config.yaml
init_std_o: 0.00739
lr: 0.00129
lr_head: 0.00286
seq_len: 1024
Each number is 128 + 32 x the weight over its row's rms, rounded and kept within 0 to 255. Layers, rows and columns count from 0. The size above them is the row's rms in percent of the matrix's.

# layer 5 attention query, 256x256, rms 0.0611, rows 241-255, columns 128-255
size [109  92  96 102 101  96  98  83 106 100  97 101  98  99  96]
[[153 132 107 154 155 179  88 120 101 187 151  94 131 139 175 146 136 149 109 146 170 122 154 138  85 151 106 200 101 127 149  79 112 146 120 139 132 171 137 169 158 173 151 128  73 112 109 134  97 197  99 144 116 173 122 132 135 184  94 138 128 137 143 139  96 157 109 154 153 116 121  96 127 117 110 114  68 142  85 103  99 153 175 148 111 129 119 107 124 173 149 137 119 141 111  85 113 115  77 136 128 133 116 147  98 164 141 143  86 145 142 131  80 141 107  82 120 103 161 138 108 135  84  68  87  95 125 126]
 [139 150  94 182 127 114 166 148 121 147 154 131 128 150  93 111 140 129 186 156 134 105 125 139 128  96 125 130  99 109 123 107  76  20 150  96 173 130 111 131 139  63 163 164  97 111 164 128 136 137 164 100  94  93  88 111 123  87 123 115 162 126 191 178  98 107 117 147 136 111 129 172 135 197 120 116 164 121  83 123 117 115 114 145 122 156 115 172 149  97 114 114 133  81 110 109 176  95 100 109 103 107 103 107  85  55 117 165 127 125  91 162 130 117 161 116 162 150 134 147 141 153 112 198 135 168 134 109]
 [151 135 122 151 128  79 156 155 186 175 195 102 198 140 150 164 181 131  99 107 176 109 144  96  87  99 129 161 150 116 153 116 100 111 120  93 115 160 132 128  91 162 119 161  54  83 117 106 146 159 110 147 129 106 116 148 154 135  96 137 152 131 169 137 102 133 106 121 157  81 128  61  50 102 138  68 110 140  80 161 154 109 183 156 101 139  85 111 109  96 103 127 102  83 122 147 129 154 119 132  87  72 184 117 108 150 142 194 114 146 132 107  69 159 114  75 147 112 168  97  97  87 175 154 113 119 105 111]
 [117 102 154 144 169 134  88 135 113 113  98 169  76 166 114 123  70  94 175 125 117 136 127 141 195 108 185 101  89  94 113  98 131  53  99 141 124 137 147 121 123 138  92 123 126 121  92 142 131  61 100 140 125 130 102 118 133  96 131 181 130 134 146 100 184 121 114  90 141 140  92 168 142 150 140 196 155 130  95 107 172 146 136 136 105 165 127 135 125 154 172 121 115  96 139 134  60  62 138  85 165 158 156 165  92  98  90 149 142 114 116 117 147 131 125 129  79 187 160 135 134  59 158 139 119 135 116 136]
 [120 182 116 177 119 168  58  58  67  84 166 131  92 150 117 144 110 138 172 141 172 136 131 181 137 131 208 105 118  93 111 126  95  98 159 147 116 131 106 113 173 157 161 117 117 132 140 133 171 147 122 182 151 133 153 165 141  85  84  79 118 134 102 212 169 146 136  65  58 126  77 150 121 155  95 168 161 125 120 121 173 153 206 113 153  83 142 132 103 136  75 107 148 144 159 104  90 115 103 113  80 188 103 145  99 117  95 150 151 141 137 122 131  82 133 105  78 126 124 172  81 136  71 150 126 112  88 109]
 [154  85  98 194  70 140 143  96 159 120 113 120 142 149 119 134 122 163 156 123 157 150 113 127 193 130 109 138  80 129 110  80  95 115 165 150 150 100 106  87 131 146 124 148 138 107 136 109  88  88 137 103 102 128 187 121 127 142 138  39 108 103 117 185 124  78 150  39 102 109 117 139  89 112 110 108 135 164  71 136  77 127 118 109 176 130 132 177 105  65 139 115 145 142 133 179 135  54  97 169  98  98  80 120  68 109  82 186 123 118  85 124 104 120 190 122 115 136 150 115 163 163 129 140 104 126 121 112]
 [136 106 127  98 117 176  85 135 162 132 128 160  98  79 151 108 120 103 150 135 157 150 119 137 135 123 105 154 102 121  83 125 180 108 103 198 107 145 103 114 106 123 183 117 140 159 216 139  90 113 129 136 188 145  97 137 108 191 160 180 130 106 129 155  79 167 120 127 134 111 127 139 120 185  91  96 171  63 153 140 119 161  86  90 143 132  64  97 149 138 148 145 114 105 127 130 165 202  81 125 122 134 131 169 137 156  93  96 197 147 170 130 116 124 160 150 110 187 129 109  89 149  61  70 159  65 134 122]
 [ 88 160 155 186 177 113 138 138  87 170 134 135  98  86 125 161 112 111 105 140 100 102 155 152 134 116 163 116 126 135 109 147 137  95 160 124 104 136 152 155 155 123 107  99 145  97 105  81  65 159 125 102 140 113 149 128 157 134 128 181 187 132 123 171 159 123 153 130  93 138 125 140 121 157 135 181 109 104 170 133 177 145  76  96 150  90 119 143 142 120  86 151 133 153  63  81  90 115 145 125 101 194 197 142 175 123 193 122 140 114 158 135 169  98  66 147 131  90 150 176 137 180 164  74 169 136 102 168]
 [127 142 117 131 120  81 171 149 117 137 141 124 165 144 138 138 116 145  92 170 109 135 125 131 112 151 145 119  74 132 132  80 115 114 110  69 137 106 207 146 112 128 100 147 135 127  40 146  67 149  95 113 123  71  79 137 171  90 152 184 155 142 140 110 136 162  94 159 159 149 172 153 155 117 126 116 154 180  47  99 126 105 122 181  51 110 137 166 136 129 168 113 162 123 101 162 135 121 191 121 134  87 133 133 164 154 113  64 117 169 145 138 150 118 119 100 184  88 115  98 170  74 194 135 100 142 152  97]
 [147  98 111 149 125 151  82 112 112  77 133 172  85 119  76 105 131  92 170 160  62 171 120 154 191 155 221 158 186 122 140 128 136  81 168 126 205 111  86  85 141 159 109  78 165 181  86  66 138 125 145 162 147 147 123 145 169 122  79 117 152 198 138 158 114 147 116  67 112 153  87 156 128 120 146 129 189 137  65 109 141 116 132 151  76 174 123  87  98 136  90 193 167  74 163 110 145 120 148 123 153  90 154 157 138  72 114 166 146 106 140 128 126 175 175  99 138  89 126  47 152 115  96 120 122 135 142 128]
 [156  99 114 195 145 162  74  50 156 115 121 164 169 112 138 137 149 145 163 116 237 165 169 161 125 150 145 142  93  58 162 106 114 167 138 145 146 166 139 108 193 172 102 123 125 117 132 155  84 155 102  98  93 100 103 137 156 126  67  88 137 140 111 100 163 121 126 143 138 121 112 121 125 109 130 161 142 118 100 146 170 165 211 127 116 143 157 140  80 149 104 141 106  78 158  77 111 109  65 163 109 123 150 142 119 122  98 208 100 113  90 139 118 105 118  64 110 167 140 124 153 118 125 110  47 120 102 150]
 [138  54  96 108 154 144  74 191 127 185 115 103 167 145 170 179 177 122 155 165 156 108 175 172 136 131  72 174 156 100 119 179 131  99 144 135 125 121 124 107 126 139 145 162 106 133 156 106 165 178 168 157 111 160 140 169  72 129 134 143 113 114 134 141 136 130 116 156  80 143 112  99 123 137 193 157  79 115  90  77 103 139  63 156 129 148 106  92  50 187 150 150 122 145 113 108 120 124 134 122 161 151 143 171 136  68 127 142 122 150 128 117  76 111 162 130 125 138 162 123 120 143 115 135 140 135 170 115]
 [147  98 116 169 139 104 120  68 176 136 158  69 227 117 111 132 148 185 129 106 193 105  95  94  88 116  80 181 129 102 174 144 135 135 182  76 150 148 207 119 118 166 154 141 108  83 128 182 157 115  92 129 121  84  88  90 150  80 175  87 121  98  69 144 114 103 115  76 127 127  71 103  98 115 153  93  94 122 124 166 115 107 187 168 157 144 106 205 111  95 117 109 122 161 158 176 134 135  83 180 113 158 146  69 122 109 135 140 151 136 110 114 123 123  64  88 167 130 102 163 128 121 129 133 118 168 135 107]
 [154 141 141  92 124 150  84  73 112  66 105 133  76 145 116  71 110 125 110 125 197 200  97 153 104 133 113 108  94 142 186 106 114 173 123 144 140 119 115 114 164 155  86  78 180 159 135 159 124 112  97 125 134 122  98 109 152 129 131  95 148 135 111 130 116 139 112 145 119 146 148 160 177  77 135 174 167 197  93  86 142 143 205  84 159 109 139 110 137 161 155 113 103 105 160 124 146 118  88 112 142 116 120  99  42 132 157 140  91  99 108 106 132  95 125 138  99 118 152 188  90 125 131 131  11 179 131 116]
 [154 125 106  81 111 155  93 107 141  89 129 175  99 135 152 103  88 152 103 114 191 171 151  96 123 143 163 179 136 108 148 144 129 150 101 162 170 138 156 110 122 157 143 100  81 174 149 205 165  95 142 185 113 107  94  87 122 111 131 106  90 117 173 105 179 160  95 125 145 176  51 146 153 114  94 190 141  87 160 156 189 137 160 137 179 138 192 168 122 159 139 115  90  89 202 105 150 132  73 116 147 120 255 120 140 123  69 167 177 127 124  94 164 108 123 135 125 199 155 135 126 135  73 124  84 124 130 144]]